From a checkpoint of a small transformer trained on Wikipedia.
Size: 8 layers, width 320, MLP 1280 squared ReLU, vocabulary 3084, 13.8M parameters.
Architecture: rotary positions, embeddings untied during training, local attention windows.
Training: a variant of Adam for these matrices, 369M tokens, 5628 steps.
Each number is 128 + 24 x the weight over its row's rms, rounded and kept within 0 to 255. Layers, rows and columns count from 0. Numbers have three digits each. The size before them is the row's rms in percent of the matrix's.

# layer 5 attention query, 512x320, rms 0.0545, rows 0-43, columns 160-319
073:138106121088127120136131128109073132161166101136142140101103065127143127169145169096171097143135137140111116131115114087116126117106133118108096103150094177093117106102081117097125134150137148159144158119124116146159135134094155122119102176130158106120146102118163129117152110145139154111119105171102118090131107133110120096103139158139129121148109114071120111114159129149137115119100088092136132109112118132063184129164141157119151102083135150146140119158086106177132121111139103
071:126110106132104145153165117143104164134114146159133135150084151140136155163136146085107138148125130152138133094113120127132135134154148101134138165152131149141090160123138158128133104126103110132093138159109096117108119155135135137106156134179122121107112131140148108124168138138116116135098138133133120126129117104149105085129142112104120138108105105139091150118160139147129135168112134144115078108115126164085155109153115164173095117079130121143146097087124149144155093182111123
085:141112122128188113149121159141145121129104120168117121128124070103134198136103064144159142125095117153101142107101164105129131119097130180123137113129142129163127129148123122133124166071143109146126120147111114181087169129133101126130136113177123115135096101113113120117101170139111136154129131114126113169114131084123139076100134088136161096098122168152089110123136114068110102180134122137085069115145151135169151176161149149140112151135119163117137128143120108111125139069113114
083:142111108105144189126101126135089134132107132125114124138106167128124149182109119157100140127188154167172144136077138124141109116171111109095142120136120136119095079125146153135119108120155123118117147104134150100130103122150109097170153130153134118096124112125137104129123107138140103183094165124112111138152111105113114118129119123135132110124095148119104129128188092154108101170113102122139087159128134109120129156105157152119137117097094160154120134120144108142137153130083155
087:129120158180152139098125119099138158098125140134128118110149115097103115093131129180109160139124142148133166141152119139169102118152132124168136133113162116147137134130153149109105127133122108091100088095171117125137143145158058118101141162098133092122091107125134144130120116146148118166115111167101123142116148146109098089153114158140145134152120097094167119104160102107130137148178150141142153137134104084135111128076136146144111121111125085111137100105117159162081141133136094
090:158092124152118136114149157160186119176146132069135088116117154166140132094108131112169120116100120123094142148117100102107112119134108156152166131128147125119096169169128127160117148101106156135148102163155089134079129136148135125125166134112145131134128168124105136140099121143108128098125117136109113122082104132127146143131108115133098123105142113172118153178117120092146161122145146129129164142120095136146142150106129115123090147148107139110116119121125131082120097158103136
093:128118111172135122117136075104124130120144093150114142118123125134131069133104121129134155145121092115123073123165133126154114128130137105106106072144185141120144130084154121116132119095101113143124089143110144114162130124093164104137064145155066089136115139132173111110128148140099101125158134119114120160117151123107142125123105126084112127158159147114099131092117169126133050138122122099115103113177156188103111128146129137148182125110141118119119169120144120127089155160122140
090:136114132174119122100116095118100081124112109152131171127161111113138132092146163100161113149124141117116142136097131133163125153102101148105118114136131133107125137104100116152116108095121094103146152116129137134116127129110173143087099139143121118145123113137114133135166107130131107091126092134125153102138137116155083112110139099105138125131138113069147093078133190179147097155136146098122126145118109147114139119082119152147125113113144122128139106172079157170152167147110095
091:100097079096143142125140106152159143157131109139105139117149138130139129133087094136142138132103106120094137111134084080151109105139143107163187121121174114100121152121137166101149211109106151107133128161152133124149146114098106102126136142112129161122092179128140133099102143112132134115108141100143169145098138102103129125117115105138137116108099120157140121146133125060121095087095097173126127107099094139136130108118153073127156153145113124131114165139182083115085123143153120
091:160135101159122065116124137133118149125105113169127141146121120116158106098098140140148115162163104091165137124128119155114132137145113106129119108133096137146120148100122175081111122137127123132152172131108109128145130128127108124102083150127112135121145146144130147100133144134122117097128161103139166116111148117088108090109125175110112178143110083145161071119121133141140086106098133128113133145138139176073136161163123095113129112147203120114152140143144139163154150115181088
096:101169078084134089111116107131128080100112139133148144148122138132135141135102146158097117144148110146135117119076104127083137122125125173131156119160142082106112171146124130152178177106132105138156092137133106131094122096124105114086149162113185157116114176111093102093129162126096113109055112153139144133118089133093111136082110138115128072135124119125113104126108089100129124072116106133120128111095135133147143132133103128111115142099142140121130163155135126102112106112161095
101:111102106130122088123124120162147132150134145085140091123125152119131120122101130143144130123127130134069164128151088092140119160138117144162180135110125161097113106140121148145138173145145119104139118122108096141089111112107141141160160149117106151103120112108162135115092175116108133123106113150160090147101126158160108115110145122130131117125125113132154173135116081094115118070164129135138102133144130133086133094140146136151124116166135137120140131142161089110113096112115127
098:128095114094147123151129139147168158123103112129110156128141126139136140130112123099142094139183159107129146114128084146110141151117112094142124101138101103109110112125110171077144167130116122089162171183079121083123151100096151131125117141123144135114132155116132142153114174102116164077076129132129158144057106151135113129130136152104113123161132119106133072136129145134127097101079131096099111127131143152113096107137151142143139164136098143135092130145147113101140119118173107
109:142145180119155126107161131152151109136118104156124138135100086112123149060154137109114077132134136130170123148129156148128129128120134135144063150167110154138167119117134098137087083120127144151090128097134158124140095129145149142105120127135096112153170129144134142128124141144144103143166126072074125136168151112138119131130152126125156141152124142102128097116133136168153137104148121095117121185166114164124126151134128136116128104152151077130119108115132150107173147117108134
102:108139134097121089106109148147105117125155108134103147144131106144126121161123168137103093155124132119153129163100149124121139143094125163113118137106155117133119130106112102148109085103157129164132159089136146120135143134127125154103142083111158167147100133109128152130182109094119125122171142125112187112165155152125116152132122094129139154117129147148121134114109160154165163153121131107139137150103104120141140152090169121105146099129111138168106114165107150160200166122086122
108:113153108118160129160154107122144129148110165126138152133109156119135123148120163182150102128137103126124097120134109117145141130130123164166192139135150124095153139142168124126171171137124087079136139146159097157108172128148098123124121137155117114124061121086117093116140147138134148111113164175131137130147107146117173109102112120141132114140093081127116147139125105102132126089140124168094123121119122102101105154123139093135117147155148120109190131161112108153082151120185133
089:164128100143161124088102084135157090122129122122139102132161144121116106129119139091098138140119137181128165120150124163124144118116126143142105136125122132126158141167099161124084144139100157131163148146115157123103087101121138162134126113141080103127156117147189152132140155118133116121116105121110130126119135116132098092128139142102109108148154138132138112103131137153118101137118094143114119169148170143136110100103110122100172156120134088151086114124129188078121087136137102
108:129129167135142138089105138127105151119120112121117106149150118116140150118125110124037095138104149143143155137113100148153142116095106098141092146166148154194137098112096129150085090151142127128136146074148153127150080142102142145123103132108110162150185089109151169123126113118134161146172124098109097142169148144146123139120119094147113136145123085137147140105152139184159100131147054083163106176176114110149119129122153127120135072140107099131115085136126195096172129116109131
102:135106132137157104150138125160147103087153119103110156155127085122120127137109142172097109136107165159111142145143104115172123127083123143113109109087151151163138137123102139145118084066109128149080149099140128142155146105122172113106121108165142151135149153144124178170187118144118148112192123094111146104125148156138127157146107157142145137174142126144158146144070112142116113159149110091123142148164119149110146124131117128159127097144144097120132096128144162115175126164079118
098:132114133082127116192115105107101115140134144112129162131123155150136128141130118154132115136096142129086097172153149097133121164142122130104122113102137128167127176136144096150133129114145124128126124141108126145128125098136078112134156127132129137113098105129109110095126139086120143102144151140193121092143153113101147137154151089087139109115104150154143177150118127098157149168134192151107116091106118141133155160117182114117128118159149168150161142129136141164145159186123132
088:124130135091157178162113148119103185157103142147106189130115166150145134114102146141179116133103097102112098185136120117146140152123147152147151120150133116121116147116154129151143128132171106081121103134124112084162133103153090115112119117159143072085096148111125113096133112122112154098151132124155105109092109159117115118134131107125158095114113147122164127160126127184159121133118178125131149124143092141128117131070164139134105154104172151125120178118056093121154134137153180
134:106143095117124161144144183126143131141136141127165126103101148161124126106088097129216166140142091062147141103134135129135128099118152146165145135095090094097115132160110123114171139142130141116106133149120113126117143119142141118141122130151139106143102159131109116118169092142115121133099152143147134129133095134138110137112132197173137136119136136131099128135139176118105176123129126146147162134094126099163129135140127139146099228137131091119094158119148089104080134150125166
095:106102168121128071098124112111094147156137178133135137119125142116151131139144140101080124124070125130077114132130134134127155123110113145120093157167102152147142121132152104100103113142139121111099104121143139108164114153167150120137090144170146128125110104140143123117072130093144141081108174146085135148150110138148097148172111039166135120137137139132151156113117111149145132159149150106130121122162094153116107084093140116156157070135171140113154139120082154126132104150139185
115:104142124095158172116144126121140142141111129132131159093082129104112110126143158122161127137124096079150088130107120116119143133170148113120124134127163098114113120099167159094133146159129065084099134150146134083180113117175115103134140142145141091098100177084141114080190130105109134114141124153095158115138099160151119152139145117162109113070131101125147150143139094166111116091098162152130147106105129149117099124095126118137138125127144124104138130125047090115123133164113197
097:137108175086119144114112104112126135150136172128111169134074142129118167122159138129109149128091149060131123130131143122090158142149115080122100161152152101173149156086179137124123095188148130141093120136122127084126127142172135133116102142121128152095111132112099105100138118103116149128146157111119148110141101129137118125197135100115128136111158148067182140125106110200159136146096129142097160097097104129141119134182125111118141088127133135121122142156126138096148142104100166
106:096075100138117149120086137105089127102108133098105159113178119119098142199093132133131147166096132112121151096126126107082140110164143138147163147127166108119123105164128112158155183149134074076124142173104147132140109115092129115161164144118160122157100141125116114107112160144089141123125152144102102143108138153130128099141150137097114126127148120161160168131160135070131127125112149139100103106149143120101140155182124119150158134161122162133169146159151118151122119154114157
099:108185111144143157151132160148138175103122120109110095131148122121117164102141118129114140165096133131142183147137113144115135111110138121178148126127128135165178144077086132100136100135154106119115138126100160130158158118132144110149131116123102125196134112140125114155146094135134132149124093073104094172136150122117131151155128144133133148202126097104147115080115155112071136106106124088089137133156149134116118100142123142119148127140159085165116115128162100140150120142147113
080:150117132167140155154118151130152089050160164104145127141122098114137135172101123126131137108124146164142142135122125142148118106152099138138123124141112138090119091104124098122115140131156107105135167082147151128172106124111121116118111133130130098117133115127109151156131123179102135134151091125133151111119143123122143083103136164157140156103122109116123115100185103115150113143145107099107107114100174140130110182199114134107165099122144085150120086126165101117094150136111085
125:122126136092095154165128149135131071158142124118094129174134165153135151159111131134161151152137124136147117119127119124094110165147116137101190113119113115151105130116161102164167127156134140112102113149127105112147164095135113137153126113079127119145102183137064092137092135096089096120144129090174100154138137095115105091138147128134105094099114150143124162156145172089153099113105126141084131109111111105111113148106169090130135160132158138163119172115146102137108130168152112
089:141169113158113076079165127109122117099151099135165112103128076111107104128143108091147144148148106152152115104106130161157142127159128143101105139152122129130164090158092144104157138130103110164132154129106138133104094110091098147118153098200147118139158126145111158112114140145183141105140153164124134102142115115155154165096100159128113110124146170118103076107144130116094105096120091119132139129118133137158136090112106124130094101119130132102113143087104131116133121120128161
096:110126177086126188120142134115139128150141116118120116086159157107151121155117122095119141125142148110112134113127156119137133130123116129117132098120134128104186142154143162124166144150139113089126105169082132117162148138116118125130121095165128090138135079108168099118104111100157078120141097112137141107154144128114159118146126149095151129135171146126158168100118101125162129157122150130080156103136095170139132088117144157143132156145183116141120156138111066096115141149186146
093:139181106144142100114163090107141195119128094122160108111130154150108115104122125137128124111163107142085106110113153096173153172097116139120161115137106128144107134138148114145148152121156101122127077140125138123122165142165156141106130115165093118119115108128120140132109125131092095140127156139128155111159087075079136117123131080142120098130131165157112148126123146133138135118144125127109150120135111108185093098091097155158115136094133140100089080133140120123132145176148115
086:143119144129179140162108140088129119156157118150138094118100119158135121117167089143106106133144119168121161120135149154154150137173104104114168089104117126127163123118125136070084126133144169131172101073128115130140144151074161129171121136121120172136132111114134154146147108122156156126124156151076123131154122140126122108130133125150137155139113113128132129146111133160162130146134146104159124137155109103136139098145144131175099122151126128150125102094156128140130130105162128
105:149182100113101112176107153114139129157131076132137109146132135174136129099122121156100103150187129167128098154135122081139102125066101158110116157148139143085080118138123089163155111076136150132152131123167150150161124124114163113117160148109155148112079127128102168153117102122102170193101136109158121138114127088080122117118152090133143164124100153128089155109108115101115144102139145119100137130174125164090171090140130117106155159142102153120141110135111124127105163105149108
091:167129114147136103134117155124116129130111138149097127129122144150096130142099174137118159106100188195143137129139147085096103141168091129115131127132157186136143152116110140142121097116104130102140127118124161114103109086126112122127076107090093134139118092121173154168094120093109131095105126143151161113100140136098120148151115128102097104104152158135120169114148150114114142175123098135104093129120170139133103086168142125083125122129147092125069120144137143141102135126189156
095:128098118108108143172144113100161133116156096169133132142146112151119113087130097131154131136116108141107143146162100123144153124111130127076146152120097088102107140166133111156148165100146134135119102184137169146133147135120116121103112105118151111118156123114171134146147177145117165136134106092114146124154106147158166119146151096140117152122123133177129113162112118147131168120080145152113113127123150159109149073142160132166123147095131140152133161107162098135113158116128125
086:161103155158141117064120105110130154102158098161151112124113135101140092137129120106117125141129136100123152135165108137166108097102160114102161138149114082114115131175117139135145175153132133120134121153137109144074087173177142108132161096108149093070150147109112152129181115111157126109127116157135124086072147121196135174115154145131103181144140115139090134176135090069117113108159154137127121119105126119147119089129137114158080103090109158098152121136130125100115101125140168
119:117107115168137067148124137151123094091141086090129144144115080148136114115139130141120115153176157157131140137069108106140114138092137120168150124130112124118146144111118116142105084086149129158128139088170102158161139141095110143080126085102149172141124132139105181132130125133117158131110101108155151110145175118105117141106094148103173128143096175138123103143105157154156142125106132131136086166122091092079144133141116105137147105143140102130120088147149139159177174112149114
102:145142112175164149119157143095147096168116141145144163110125131120091145099134096143134142079119149139108120187117208146146091139164116157116145132160099107121154106114126178103078119151129097103118134127119127098108108176174084101127142164147107106096124092103133146108092102153106113125158171143109140141144120118119103131146101113099160129167163137143115174117144112155126130144153142143146148155155080121152100117155066129127109125164112118112149143129123135097117103151090177
092:128147068111117073171110160132150133149158122158153138108119095106103088090103136114157119150168134192113089118136108093128099125092163154096147136151064189118123164164110114135114147120118118109146123145123114176135129106173107133124138127120127122111127115128131141111146150152115179120134145147130123100150109083138129133122130087125086149130087126102124144109117145084166154098151104137102146156109120149139077135115092127120131155101131084139121083106119130180140111086168144
105:145099130148141142112122116150081157082141129091124140124121148113133159148138131155088104134112153082111156081138151137125142108156131169123182113110126139112218142100142141093138109123162108132129109082154126108142111128105117135105122118112151143131107126131120116125121133099148099063121136099159125123096114151162085121130129175082176107173179161130171131142082157100146071103097102146124116095137077152089107104158121097135117087125130118112109138127126131149130149126131127
107:142112138165130187145128135114103120094140135121123122065136123131131138144124127091100118121102124128093139134152138151131100075136125133136136135151168138108113129154078117112098167107143096100126123131146168134128128123092185114121174138138131137131105108142120115143159107146157156146144092131114103137100115118126131145129137121118094182156081101155141173096099073125107167128116141089134171119135145101131150139168103142096123144175133124143148099130134131086117108148176169
098:107116145131094109104131164147112116179143091142140127119135112093112097123120098116086142131124153131128076137141154092094131143113149159135137107144091151103139133115129106163086134109116173195164097144138135129095126135140087101130143092109097108088116101097105125112090151158134138134157151120103108109120119153120106115116135133129139127087126164160161147129130121129101137143133097179136158130136117141148110139062121162144113129109132151109130113139137129117123126149157140
103:105144126104106123132124153125173118130135096108132177126105138108107100139159129126149169122167141146088113147127119139106137126136124105124132122088138136147144132124185121165083131083124104088127114125114142137128134165201130179147175159119138128101105151117130164112145117121146126147094103104149149130125147150117163139130136133134126152069143127150111110123127091135175126135164158131169142106128187122173131122139089119124093158114119104123158060151137140147111157134092135
# layer 5 attention key, 512x320, rms 0.0525, rows 0-43, columns 160-319
111:143127076104129102136140144114109120110135088122082127193121075111117104130113112148127077151115169142110128124112120139148146127111105068099155115141128137117128147116159137142143111145170150176174094139135106176119139121111122142144149121083122133142125135147131121156067116101156130131109116113142148125162142161127107088117119153110103118117148137108108110151134133163139117105147130092133114134137155093096133131173149141139137143124102159140066107161165144154157156151122093
103:124136154168115123114109093144118159132081147130128105097063120151146143102115096169136092155131119124092097167099122153166100092147122103110116158189173140128156114115135153112159158119132107135103148144074137124128154141093089158079134135135092116139148103143150123134153107131190128166121126079100151148146172145127156152170113121123089127136110154077113120150148124102124154106126119094149109111144136125148132125092121167182155139126141107157157104136139084139108130092135128
086:129120151144136078140119064083115154121099105181105129126122136144133090146068136129139099139111116138160100100119111143160140142147130140099134143195148181118125135120146127148154100142153135188123122135084108151136149112059153098111124151087098135129124128126105115156069125117155097128134164121163115115164095104121112158159098127101102156112093140153127121140180136126154136095128140142139121126116080083150110130116111108144157168117120107143127115140176110171146119172129139
095:137111135134101121121151107122103135107136105141189125108182153119150113129129117128184079083124107101143143125159119155119134134176130098135140159144125131115155126144119111118116112134092107128107129172144099124109114118163149098145133112121140148114130119125122154089101143128126135135113133187156126133125113151116120166161141137123134138158132093184127205145128143106111135119160120167071122148133139153104131176091103121115118125134117101108110149106130096117110082091156142
087:134087119096089156104172101117127108132116157117097136104108129117126146144097133115182156108119144120123154167117089102142114101144109168093139153127110122143148134127132139135132120151111106084128138162165114079110163138141101149148105150160144161139147115118131116156174125100159107080133137174131086133073116102145119154147113124131116132163133115147123113143167103116133139099140104124150123093123130158138105117176061114133136150102122103131136129091103120106155078142098152
097:117157171107163089131115122129140120135106114093124134103172144152114159138116134156134127134146142145102110152058186159129123143116098159117139154128157173077137155112103142119123121110140146144125093093152155096083157105155148099124141133106138166098166129108121112074116176161143094149118154127134145099164140121153148147119122108122142113136111170110088163110158100130100128130126159120112099161139112090113137126071175128128142141098094098132158155090139094152178160164149130
090:108135103127112173151101133161167133139107108166083141156121091163153137116136103153130130131105123154151171116138089145128151132108142108150151112109102098097149118131109072137155138135171105103152167131117112092137137139122075186131129136135145118161140129103156113152196119117148122172113144100115127120133127152132150137102128164156147091106164132103099106152068103153118084103132110141178133092107138143116149119127146136133183078078177124117143116122099128127123142092133129
096:131114051110128150117123159149149102095161122128107100127129119098146149113110101134105111121076153176141153178117077133122124119099141160150129128101114108123114145122126124144078172111167104120135111119147155115099116162121133144109160115147127119153122089142128133176132117128137133126141087104113163142139125143154117108079115116123145152133132083115162093148163131131135113128111123118124146114137123123110079113155137140176164130105168116105119152137143121150119110092108121
091:133158123160124045183104126123103103140107106134127184158120131141140086157123120162140114107155119122116120100131171134135139162108122140128145149123106130119112106146147140145115117129134140158145149099110097172109122130121139112117135126056134149120145152149127126110106141128094147138101138158133093081156141101084123141137098113126144099142205114128127139147117144155137151172144104138117128129149111110093129113043110139102128105157115124161173113124141180141163150119125088
088:135119076078153157118133102093180080104116133130109138102086092112106132094149137177093171151086127123139176134142091113102145150106117133116111108165094102127113099122120082115105164139151119128136134088162144099108081095127144128127089116101063137132135146137097102097141134134173141122167151110139128092139106134127113120138125104099084123101157092118136081118091121136150133107098128089083161119140132179122108114186135086114134139113175172159152147129113124114154144145069089
095:139139113099131109105133132120131071140070095108140132163137119128108132135145150111095131132086118132115142132140137131113127126152120097149108076162138143128157138091134097152095118082150158185150111134151113204150138088107116131163123116080097161145128140136139132142071145127126119139115111122120145127173142095096129115135123116105114130084114084143131148113178131150153136135094124126093145139173095116096121160138125107133119136126116148147118110145177146174093182143098114
094:136133161124123121148134089119091106178099162142149156147130158110103089131138118179126147152199098124104095103088136106104126169158140097138131163150139156140123127096118100133117109110154102122096142118112113122119139128145162087131106100096123085128141145128147129105104141130123163122108139152139089167116153099116126150154118124162158095126169170155122130121071145118134149133110095158130134103146124130112162164089131117135127119125119120131133143160149137147119147119172138
075:133119095114090128091118149144145137126131163123127126115085105072130135154117171117138161136121146140118112134136109134073122183123129117166091144189089111105144107129114088132130129160123148134105155137112107114147097096121123120134125118110121128098109168155119111101157163151186137147102120086129133073199172130120146131158137097138116121103151108111133114116102157151146165138103100114124124113133149111097091150133140129143149141140162152170125150119101127125118113104181109
097:108124129128116178084165094153123155126168156130129108121129111130136118110062146128148100128080148122165106134149112125141111119132096145118122101138138084114124145120127166119142164126115108145145131153133145112133141164117118125133125147197083113127118126129105102142150094129153108111142145171162164145128085160156102139119142161139095168108079149167155131101150113134120081077147132121135147142102136119159120111149138133161111135075111168094139117146101114110139133114141126
076:098124136139145088105088126143128130132138097115168118111155160150152110142156124112121139116114128099098116173153123137095166151125136112122147139099126122113119143109141146135145113137162179156105100117155127109119172123115092105192145114146118122124153135148139105109064135087150120153106095096113146176114143103133116128162126126122096115105118148131163146103157140140155110126109163086133171180150101146148117110103133116132113105107129171157122141151118160162145110162093099
098:143067118092114122157158124073097088116085139147141144106134160137104137170132130108114167150118114124101147092148109119082144146181154111135111131138133142144105070134156118162119175170144113131128129140126092112076060114113125088150124130073142119132128151141123113070065140117125152096105142110116098128102135116099157133137111134137144097137151086131122152144160091130148135128107105140121109100164115133101137101137143117129146142130181108132137122107122126117096146127077150
089:154127099137122150128140114132120110105156112104139119119136061116091111112126186142141105168106132122157108116073106131125152127085134156098126091128136133140156119089111132089111127100097159111158118162108141115139130147130114131096117136193132113125105138144121143189194107151109104135140116094166137119105139162133109124088110136117172133120123143135173087098152096119114124149164116090154156127116149102123126141088135128133153179115108154109116131131101150144119108131139131
089:145189155123152162138174134154100159145141164137165132131144105120168120121126135140100134142128093117145097103134147110157124128109120131105153135068132122128110136084141142126128108162115115106083123112156116116108143154106117125103133118140087117108149128129101128097120129127126165119157090137169133122110068129150138116155136122138132143120132157152120096130109152123140118130151140159090145168107111114144143111144139143139083088123126091096152102126108133077172134175125156
094:149135170095123123133143128150122178092119138150166126114138129124135115144142091121125109161134112153101097148142136141138127064089137151099160120117140108111076201184132123126160123127121095146116136115111175112098162127130114106114126125183096105112113128131138136134115087172164109113126131088123129163175126142117136144119092097099148154137114190134123128114124111151101119096136171131059157134148116077129141154128106173105115097118125166118158163140140112137148098149140124
105:129141152154113101130098117079085132134118129100129134131091144155105134163146142138132111111079141132090154136172126094087149148141157124147103187157140157142101120158099158114145119129156149107154142121127114157115096137136116126132146138080146153119118123138124148095106113108107153148106114101107117121112165138103137167117126121107157095161129117124121129160130131126160138178108147098126149145154112149102165130162094112116148137192158102163112124106175140178120096117107099
090:153120104177121144132110107126125082102098133130159165106097161121119159163138123095125156118118124129149133141157135125091138156184169106177138141136123170139143120128119100122100151164144124093158156105133122132124079144091124094127125101091156167155093147129147139128135115134120132114085138186161103126104173094123119114111135140142112115168143084124146150115115139110127159134119124118116131105135133129069155142138078099132178119179142155136149107132129125136142118146101160
096:099127072167136116124134117079162102079109115114125127133113127137097125099107092105088113115070180137146148121114109130133116128147119120122117109146137123144158108115138125138086133130134120152131137100158136172185110104096109149136137159100134144120113120116131131159172116131135140124122101140124122120156180138150098136143133113175122166125078073135122130106159151167133196150133116143154111133147148107127123153131127145155144105112109098138172097154182154135159129100136122
096:152097176143122115163147115115125171140130157136120171132129143133158119102195129104143151116148132140118115104130106149124096123109108152117127148096087131163112127093149109122141093117116124110115165152119125085117141109143099107124112133113154111161165166130096130094158164170080110111119109095125128148121125150102145127158161164139148062095123132081123163135152149113090125130139066131130107102140103133150127132124092108116118102084127121143109167093113155127104120155121144
099:149106122144125148134128108118096112102071105105111150108134158133112188125126099123109177135112130149129142117131154147095134148178147091144095139146143177107141117150119108110113170145177142117128135112110139149127083160118109132152113136095143124132160119126113145094114134165135139130071167164146090089116163095095109119120112115153112135127111141162150133121160100142134157162105090126117135125171129134102131080101118162142152139152138137133173148138135083104098124104115158
092:117083134179125109108119149076141097134116148137159152145119145143117148136131128114173173126101110123126089168152122133111104164177134110121106119138141098097099097128121126139135140138166146129147104106115125122133100128132083142129116141114140125124146136115147148096097136126143138115088157134113111069133175162110114119146157105158104056147165138114169150144132121112137147109128142142160159109128108109114076113119136172106132163136184171107126150091141102157087117126130145
086:141123115146159128113114136124078093083072094137087139091113137135129117108074100122129172156148144102131163123147116151155143145139158084123107131136123155138100097138113107082151140127179155137168163141130132147123084131121140131129167128076172122103131162127150131095141119150128121161111163115093104107113154150141151093113142146162113101139126134086127113133135131110118127126128112121137110083109150141063138074099127116127124099115163132122127121116159119154125177102117136
133:147129087179099145125167112175155165143152101129127148114149130109131056083090169104157088078161129108113108127135103142139155107118137158153152098126113087089123130147108140152150137141070121139127159174112114093114120135158127159149124099131131134127141131142133138160164107109106115079108123144146117123096105141154133151154143177104131144126162118125103160109103147113102103111121118130099094053164151133142141126131100092177088152142142149110113118112114130155102115160140155
101:161121114095163149137149105126098106099139109095123130123107084101105134137088132135101098148147127080120134136057112093096131147127137111149116131134129124136124168170162150131124138150090152130142134100090090154179129109133127126164109121133146174142116132107117129152143115133101126126136093117106147099129111121120138108157112152086148144160097142115120109143136143097153102077140116110163100161107149112094107127135137084118187147097153095169138111117143172142100153142122095
078:098161140157149108112167131131129076143097115131132075121133121153149160167128106093110134140144147124146111088074125139112106121183150105149114128124112112155084131155086114136130117104137134098148170114135141101157088086128097155136131109118162107122156125141138135113126120122122128117102092106101108125141129124130126160142168144176150106124167109091137144165136176089139144114139120107145108098126131156114152134112144136147119154164094124144100161134136102087126155090116137
141:157132155134097157121147121158132174164134109159140127152136129107132096081122115116138124139139111106127108112133147122143122066080134150118142094139143137140149128125121109125123100099074118125108114201137132099102131141151133160118144158184093106106155107145146140157146109119129063137162145135144163113123105114141150124093139145149097131128146126167116118096134116114116131125128093142080098107147145108154128134129138123129064120096107078115120130109099100109129109167158160
082:125122138103133110120119082112155098130088101114142089064122126158097136176135113155117168140098137125144142119149108112137138136143130064141098149134160133120150135117130103136153178127126138132132188122116097123123133155111114089138122147121165145131127123149122144153124072088148136114148134122148133114111156107125129114133148174172088170144131174145150123142156152096153163105175112132148096104147141152111162087119129136105153097112116124100135127142129112088114144114135159
106:123134131136072105114134135129137162114137152113153124119119147141131135086122170117139089099158118105126117103124148122137155099086113115116103149162129180104182101113145134094163137177079128114112113160098117118143127161129135125102118156195135116108125140132166156141127178139162090124120140134140104123139129131119154136129099132125165111120112140133100145142140117114086156166122119108139104106124113131155145153089059133132139130104129078113108109154083078099152126190129155
096:146163168104106173116118130161153142171099149143113111130108151117123136112090083134109130127103117159122125178095123153136150084151136135156152108131129144143125140152107123106129151170122102155127150112108155094073172084090159088148115126092149107155105135147129121100120163094125169130127090105072115104094097151156146096107141122134107134163095164117148136162110132113096154166146139108145121152095134141164116171096118130144122131153138124133137108144150125128148143120148163
095:136077138148120110144164091140103151128125105149109118159143153111139080080105162109116097092144156122083135110141107102124123125095077114103139158124090139136147136130122161116147081146123146142088136161135122141147189124153155169125140139125123132133130137134111126122124143093121156105144130106115152154122123160112139133166137133115158145113085116099136149147122122123132110125124146127092142100102085111101122191104131131130132131116084092159089097150141140136114118142154126
107:137132146121156141136142121167177113146132125135084096117142160137121133129103141161101182086137143107098102127114101156123101140112093105121141157132126111113145144129125117119098106114088105064128095169140104102146135124112110164099144125116115130145114092129132089103144141154152178127123130118158099148129129109154139125134165142134160125094154133140162115148154160142151121098104110118127153087168139148157127093103117127123133096049125108162114150157092152099167116157164095
106:095124160109093100142095115150133156102149096131114096133138109148129055131119097141128082176142131127128136149101098100131139165121112161136138153103103099129100125111138158155145120109163140187097150168131129124131159094164089162153124116152151153125136123116114093143100110153162079094100150119184117097146136130131072129133095164127149120124096116114111173162141141119190115122085144131107117117142102129123099154115118145129154150176163145132126129121100152132105143111137126
100:159161145123124126108096128119118118109123132138134112164102140129119146115129142132160103165118165185110136164123155132162127143096109131121106107098148133107112076121166102135117170117182110161135114117118144129116126126110062143150132159154116110121160161132160120113097139128140074119144125094137150121119150133098179095096113133130107166116127145128118137145111096107136129106111136133071146138125152142110098120155155168128092110102170131149123141163140098128155094142177112
090:128140128136167151128107127174130149106108129106090141125107126114116110130120112092143082126127125156124117174122104107112117113134116129125141129123165092177109178139108152147129085105117119135170091138117122159141168127105095153163109114113110179085088124103120105116112157139123148129098133112103145129156144156149116153130117123065146092107086131170092123103162118162171086141145177103121104139080101079118144144138101103125125116097126141153139133123148111117133113130118126
096:142127127137143140092120135122105105188138121133149159145125138109127132090157105123094150136126158157124122092161110111144119113109127050147090148139116142170179127131120133090092124119127113096127144132156140147132120157156093087098133115121123108121152138138138128114154137162096129148141114084114120109139136134130171139128115114176168136129174107135156155123121126137099159168151120110107184111100156101136115102150100093140121095114113115126131082158137128126081104146115157
096:136123114122141131165115133144141148184138160129116146177127126098142069108139144108159078124135129144122098126116123099171126143087124130109138145075090090124136159139154136157156111100099128116098108149137071142140208104130113148138157111172141110110116112091115116142129140149140132111146112138160133132151143143090159110141171112110159099065142144075121132145137150151148118117104123139084160102113112128136104162094107104157096134099089149119110109110093107118159095109157135
097:157108109164075140070106127134135109123075130156137101099144145123129096140128114138141141123080152135139136108127117138119109100171119102163129107185144150125108137169101145114128122169137096094146137158102153135131098123122119091094083153120120128103112096147099118121173077093135125090117119151124116183130155138121118172087143155136111139123135130169158110122110132116079129149146115147129131125161091163131103113105091134126156092123163159083170179131112149140154119109131126
080:129126111115123110154157140106164164137138137139147152153129130116154101128108142089095086131107117134107122114103089141101151135086115138106160153112157176123141125117127150153117121093130101132118144143086141125140150143117160103135104120108112159092151140149118104163106143088099104137181092118156118101097103159148121115149148139106104130102073161131140129112161160154118112118129146176130141123131149147132159135121126125150106152092123108140144092163108181152145126163113093
092:102143151142126083133135110112148149122094131123109131152147134104159143133139163132135152160089114158114090154096114133141164132113142169088139152085113105089125091111161154114138128106106140143097133111128153133142128183113159078120134132116144148144146123132116085136075135133131142110137153109122097095111126129119114118095157152099165192138132099104132164148173108172142125154107136103126154151170168116130134113088121175098156136126129114137176153153096128151173086122178112
109:120144122141130096129111161138067108120120137154136131115141110131110102114140134153109173137125160118097142155168163137156094138137177101115148096093128154156137101081150098137096132109113133124105133095141081161134105148141121133124142097100093131101140127117131128091088163162113143165083110128128179108145146127096142065081119107153115156088138133090128143144130100115142152174152158109123186109076111115123095132158107149114131127143142075121142100132147067158146159131147106